From a checkpoint of a small transformer trained on Wikipedia: 4.33M parameters.
Each number is 128 + 24 x the weight over the matrix's rms, rounded and kept within 0 to 255. Layers, rows and columns count from 0. Numbers have three digits each.

# k: layer 22 attention key, 32x128, rms 0.0518, rows 9-27, columns 0-63
# q: layer 22 attention query, 128x128, rms 0.0509, rows 10-28,42-60,74-91,106-123, columns 0-63
k9:115099115165108095100104151159157169145106123171158103137146137138149169091114147116135143145080178158122163147095091119170168142168160157119168153085152112138137124118125088144119097117104121
q10:128156106106148122140138162108098126125104107108165114124129089098142158110113104116107164156146081139113155118114166188127112138124101131116144125138098177136105066137125164112098187107144142
q42:118174119081169167154123137093093076135141119138146114094144112129153146130134155085109160068160115158147135158132114149133150201176103125154159166157142124118148107167130111110128116108124096
q74:121131122133106160134130134137133112148124062147121086162120149131125146131128124144126128118157087135122122114128106118126126159101168114106177179139107142108100104147163094103076104127152151
q106:117177099121131148164118147137142156154102106109118081130137113117100130129158114091132140134165154165134141137136122146139150097106093117128115166114092110130140134129128161134152155112095129
k10:112143156144147131130153142097121136091106152112134103120128106119138146095160157116157127101186104167136105113188109166135150099157128124147124140116128137137128120098115129101124142135140169
q11:077158151133122144136096145158103047117151139097092174107105129161093118109155086118137083173153123120066077124205196132125137163088135152067128125126082178154171116133093151178104159139098056
q43:117043170162118097085166141118127176090101137138034139144136191187142207122167166084199132146104143070159189121133042182180175102181186214169118198082181145117136121162100100237136139145084127
q75:220080176150125025053108129207094096139149154198115117175147153148132060086166136068103106186133060146127154174127172114159098129123169143192130183094167123118110211076138165164029115134108136
q107:089102128153100097148124165113120116130080110071023127109160132107163086125128191129137081148149103150131152175080119115113084096102125179179148140096141161087146138131118123131100091133144153
k11:096096144151121133070152093131140106122133131141100112133136180133121111133112115128146097111129176098128094114131133110119115144159128146112137152088151121120194093146136146157141147143103112
q12:087127134147152138165171144062094082136128135102162105119095096087097130164120101147158137144169059173134086026190163126150158106120123091151163096134098109087152103137104112138101137167110202
q44:158132159113138155128073151139214094115097101081146101149124093092133097111117133127144102202071077169134104138188107189164069112078071052098131108149122083135103109095217063085069114134179152
q76:130121141134107112115113141100122127145168163153123118116163170112139139131116074126138124143134108138077114130156133105110139165117156085103126098152118126132102082093138100161181136118119137
q108:149188172182127176088181107093116151143120152106033067151105112182160179082185187141101099158158119110104131136151153136093150078095045110169064147099132182158141135144130157144163161138129135
k12:131109128085166153147103127126110114112125128112142137128108102138151100147134092133135141145135145148093099088141108133128144100086102058119172070151116150097124142131147072114152192130128136
q13:145124123176140134139094146138116133131123175103185114154141085078112109115136087131147120140135078157122117100152168155138139126133129100115131114114147168143113133119127105116188145158139137
q45:152132115144135137147116138120183147148142117166165120156094079088116112131153140130118118151123128105069112095109100119120099138106139097115143085118124161098108126080145148135095121152093148
q77:128146103119102135133144144140132113158124124129135114181108116134129148156163133095141140131168093131167138131124141131113140114117156139120139120148138152115129158114128102132085134119122123
q109:148120112128166093152113132132136137092128142144135139161112136130120153139141121156145139118136140139103110093127121101122132132145139099114162132133112146100149128094070137138109129104147092
k13:120110129116125130105120157145162178135150164125131124143097120129125102164111151125099125130117098130116124138069145118148156138152115159149140133107147092150125173134096111142147134106113106
q14:086115120119111119139144139185132090124142107186110150143153183107126142119105147079116089147082102069106095078092172129117143152141156130066094082076121116136172149093122098147181118154114135
q46:139104145120134136127118114156110079119134136116100113134147123143152136089148142125117120126128133136162186101120179126158155125144152127177179107122161109145150124167170079100148138084144131
q78:139133146134111069115145132142168138135089154183133116140104164152143143115101129111099166116107116119108105161203190196125114171114159185131108141069185154125144118104154085163122141118119079
q110:135129133111104106144069173134157172110158097122158143093131112120144132118139124105140145147107175133099141137156111151100100115132128121125148086153186098145158083102120179145101144115090121
k14:130097143077170118124183184152185148089111116112135139114148155127168125082103174086145109104149115044131149106120153052119115151108162150147184134109140107089147125136112107100120126142074069
q15:107154140105151092176120129125091094173147090114149074101128097116134101155148133120105088136092124144153127108135100108144160116075108068123190134187113110136138133192113108108161148137140120
q47:086114144128159108150175095136104111152165073125154134088130103125139133131142097161113131127093146158147116129150091133109110114135134128125087144145141133090119130126139125133087106139074142
q79:105097118137129130151140144122145125149100140074127138103103124123137137110154091175113104148110108124115150170166113138124129118131166128144119139117138097118111133135134103171133144149106122
q111:134128129077157143137153113131131123082139125124090135143120081139186151105118146143141125164141101058129135139100148125130138112141113137137087164133160136122106178123147124160139113169136093
k15:098116118103107170172127119159110151119118116108114129139126082100114147157146104152135115156109121140112140105105120094130119144106151129133139119136130142070069085149177117117162130102145093
q16:124143115122122140121115137117127149122128141141128135138120139120158156123103137123122127129149107140090145161122110148133149123126100113139107118135123124132129117130115117148103137108126134
q48:135156099107130139130114114127101121110163101129118134107105133118123137102154111123147117096122148123136122133126156159139149133113108145112148166117106099119131128119151141134153109094135107
q80:128147115119098177139068128139112143086134135114125102140099150163111127135156129120134142134116120113117127113108116152142170111138157111159159145129105136103148128125158108147117144097121122
q112:122155141122122147143119114125102136108153127119117126127132136115130126127129131127123123114115120120129154118130119135138154119145133115149136126122125110112136142131139139140120142106129127
k16:120137134159152153131156143136143121074145122123082145124098153124133085142151120160137100115165134146098127105166154140118108129129138102090116106127101133112111099077152168129093152168124160
q17:115146124103119144120122134107120144127107150144142120118136141126135142112114146149126139115132143127102113127108121127130102123144121123118112127127123146133127133124147128131138154111140125
q49:134152105149125136130115115121126110111131127123109104103127117119113161121136115144143139119134134105130138133128123139140144141130109129130132147124134128098137136142116142127141136110150113
q81:103162144135108172132123109101110088099125128120121081139133120156115151081154138143140130077119118108098132124128116158120142154148113138135091098138112139111159117101120130127137142119118162
q113:130154147109099148139109124120104121103131109110133106123122143130116152125123129128142136121128131126108139138118115131125153131133114130145125107151133123133130120116130138131124125121137155
k17:152151136156118139129154148127155121113122149126079121151088122152147107139159137144129111121146122131103136121163132124119105125133138120116126110141094143120130116105114143133158134139129137
q18:132155140123120122136130123119145141132113136123127125154143135130125125140127133126109133107149133155120107137129114136105129112147116117142124107139130143123081129129140149109111112138145124
q50:135142125134135145136133135137123130113136118130106126117122130150120141123153135145137134108142120139126102131124118134116136084131102142131135128116137127106125130147143121125124122136142134
q82:133131134170144136130129136096133106113140123136127112133120121120089131133153082157147150129130115151121121123150100120114135100118138119117129105152099116121138114119118108092128137112164141
q114:125156132102125145147126143140117121078150119117130115138104110126101138140147124139167128111139128154118128115130121147119164111111115128137123125163110119126097120114126143122132123131133113
k18:131169146145127149167139105153119122122157128118122164106094132115114125120143134127134108136173155152138098099157139119105104155101107070102110146138122144107080131081141153114118173158138153
q19:146120138127137138124134116132139150141123143136139105144144110114130116139137132148131148117143130148133119132124137109131118111135121118118123125131133132131120142144129143124123122124132135
q51:129144111134138123124128121122125130121126136115123119121130126157119150126131137128143138117142105145121115129137114135126116125111124129112147132117117131133148138137138123127138117122139127
q83:124145126162129124125133110131134123101108164163113107129104145126143122159130121103132116148147076134134127124147116142134111116120122128131155134118129140112123123121158134134099130124141160
q115:153139100130114141136124134146133135085135126133136120109103105097120108144151127099137152130120123130127117139124125140116117123111114113140155135113101120128117128123159142117112133126125133
k19:130123142136112139138153106130160113101153146118099139158139102147142116179146139121126099129106087097109137105134146114129124118125105118138094121155117146132113101118104163128160137129117160
q20:139128132119140139119131115139142142132120128107124116143133125132109108148138157143114144124161135162137118117111106129096126099142123117123123115149135139117127115130145119102146123131138133
q52:113143123144135133118111120138119127140120139113092129107122132148111136116146124128139138123148153120140110123151121146106128119124116130150132129132112127113144126144137135117122110125111123
q84:146135138119150147135122103130131121124126165149126128104120126123129109095125120154108123131125134122154103121169132145110126124132123122103142107131122122107171142132120086137092137129113143
q116:131150124128136144122109143143130106141132116134136127113094142112105127148135136113159131105134122156147118142137128107142164124106139102168146127143105110129148125126113136089109160104137140
k20:141144152144149152162154112137181144090122132122069135119123135116119121126142122131108125152145101110129171151165119134135128138124106128092152105136127068114152146125128141111117129155121133
q21:247109097127098194149197112059100084101156029116121074125081044116098105185128129115152137127215034134157116039107198106084076150087016118096095093109041178136141109080156147140107180092114116
q53:196160145044075101078120114128151087108075130083165168126053063141145126142069165121107117150141121088215085140090140133115091139085023150119074115103146184102197109118168160128111159123107152
q85:058219055090173081165099182113085079137073110163177114098143171156090083127138132142137147073130065135144076121120062158174135137158129148123112100180151136160158090106166129118117142153118143
q117:158057141124052147079099098147159143170092146193094143254070164209194181000147053085155086142046118056110160130124161116149111157151147181167223205127098176131046091163116126255160121088000117
k21:104144111216143126114077144096081113101166136085191103132122079091148119128120066202139126124183078166087132170137106159064120171157073164119108163129083166137127131081163195141138086117128182
q22:111066146079072117133147107055147140068160088146147168209141138080183166170104231155181148091094134022112145125136154067190161166131063144177127147073135094104149069143168064115135163156113119
q54:172097120093054119153176151135195084114126207166000156086094165146192153119131111054115130163089177034157138184191178152135084190133145176100124182115119064167127126185107112145127148144099149
q86:196069080184059122078087197172156102147136181173221183159082172177145094062139133092099172186123067128136182102178185169101150144159255190163113118117180126153152123108056084145151092195144135
q118:148119067191127013107094139203074108096223008116117164143165122138127142157063133045072192113131121125118157194133123114123096099069222245138099134120172170111095059185030058170117046181160055
k22:058136103122158061106156165217203087104140087165135129179161102144075117138132154197104108098085167104164144102138118081177122136135173221079169126130113121134124106123099099227145104133107090
q23:137121118147158130130126115142158166122107138168105123140135131125146114132133141128135131143129110153134138170122100128144146093163133111169114135143144158119125166137168139103145109123149134
q55:148154142145118130148146144137122110136137151090112112121125159132118142107117127139138156139146148129137142118093107107141134110133141130125147100114129128135108151119140149130132120115113110
q87:173131087145132121145124148131094127097110133141129150127105097110108143137126139116121117160143150105158104121121120119093123101147119101145137158123140104142110101120109122105117111115147162
q119:143135108122137147120091136137121113129152136119149110099126160099141151093126121114122149145123134121116104116096138148124067157107125131128119140116128126141093135108124137115114133120113136
k23:130135109155120126130168146144131130122153116117127137157094132099132121124139133133094090136118119180113124113136135110148142119104146080131134127135109124157136113153120161130161143129131142
q24:120143123158116125113126126096111105131134134110109106077114118151131130149133139110135125129103131125124085129144135125118140106127111128126120156148110095083128139125133144149143167105102162
q56:133152089135127127077119121145096108127118107126130162159159131096129139124152135130133119117150121125129091166111115132116133128136125138142092092095130135126128153101114159105145143153132145
q88:123139132158156105160128107146125127142120101115122155134159161144126124114128126150136100132100128118136109133136107100121111119094061122121117150112138174116130104125152225158100111141098101
q120:125158139135162139153119162117128165146144119146123139116139123119130108138122079162171133169154125121099119101113121087136104124136101083079158119154174151106165112101152138096136091137163107
k24:092129142108117125105094106127131105140147089101102116109122137144133121127121163119103102147077130098127108144136123125141111158118102104092122121142144068139118135143100121158097111139094144
q25:124121105135103116121140130129110138117114117149118118117108141137141137114121156116139117123075119088125135164126133127154144147117142122131123142130116096119140143134132129121121126112109145
q57:144146116105109109099120146135113141129103123132156136135133151105137164103125145136108101140124149120130106151110114149152128149117123148127092107112118111138142135107121140130092127134102131
q89:141111145092108127087129145138092140125122121130121151140148137134115165110117173111100105122118166087145147143102108149147129131134121156160112136125131098153114133108113146122144094115088103
q121:145135118132107144121118128143164132147150144145147119131139160142161117122120134093140122106120138112114108134116095118162142150140115130126114146117143107125135115145124114142139104139118131
k25:139130113149125104119135118142136146079162139143106129144110156117151126097148115093168143119117115136156149123155097145150157119133158150144129159139106136112106108122111109130099159115127146
q26:137109140149109148133095068121153076126134106130097132100093101088176134116080090143110137117115095182126128097135168122120094128126101120105145103091043124117081134083113180156146175172107113
q58:143167072122157083114124106130128126132119153146113122119141120080142115164109083105145162114147170120132128178142166109129142139115099123136108161081076144131099135156096159171130155120167124
q90:110182127149141106140097065159124127171142079127130131105179096140124102122134109109111174116108131110146108157148147127090122118121143128134079117150137108130138130154165123139133130170103151
q122:116135144141145114128133124078131137149148086116146129132122115126136104126144117125081117136082116136124126113127169098118159124163137149124122104154111118132145113122116127100131102125126128
k26:112112159115097127143137130123103114119132153159140115107126092129139128145140130145090143065155098156134145139167128158113150112110141140084149100139136124103100139119145115144103109106100118
q27:148154104132111138145143092136151130111107113115154104156131141149130145148151133159133124105151118135082126119121098087110120171171168144109130087121158145110133171126157087099097118128110135
q59:131119124113123175110146086125083142142095146131161096161112097124122134146118130135167089092104170130116096135111122150121177097105102125147121091135130140141116143111127133108130108124106121
q91:152123120133093114139141135117116102091094108125104124145104092110088134100157090168149104107125136133111114163129170143134139130097106126152116160130149139147120136132129137106142126116159089
q123:106143141173113110131137096129182127123182123139120103108109169098109113134147170157120114129147096127140122168134141126083111148166103136132120085150135117108152135122125137124126122166141158
k27:144128100127124168146091146103103137147105153124143091148127125151151116137157091166165096147213105116142090126153094148100112120135111127154120100136122195147148170091183104147074162100143135
q28:172161132148130108129116104134191142085116173209147092140100125112122171130150051131102140123168149169121104134151138168139110154186165188093119123132114180132096110106121119130056051108049101
q60:119133172116086152123125111160174150125116103124144095124125143134154112119106099142112089142129142148131133117146095131139091129135184164117127136116150132104113142137084119133115152120088106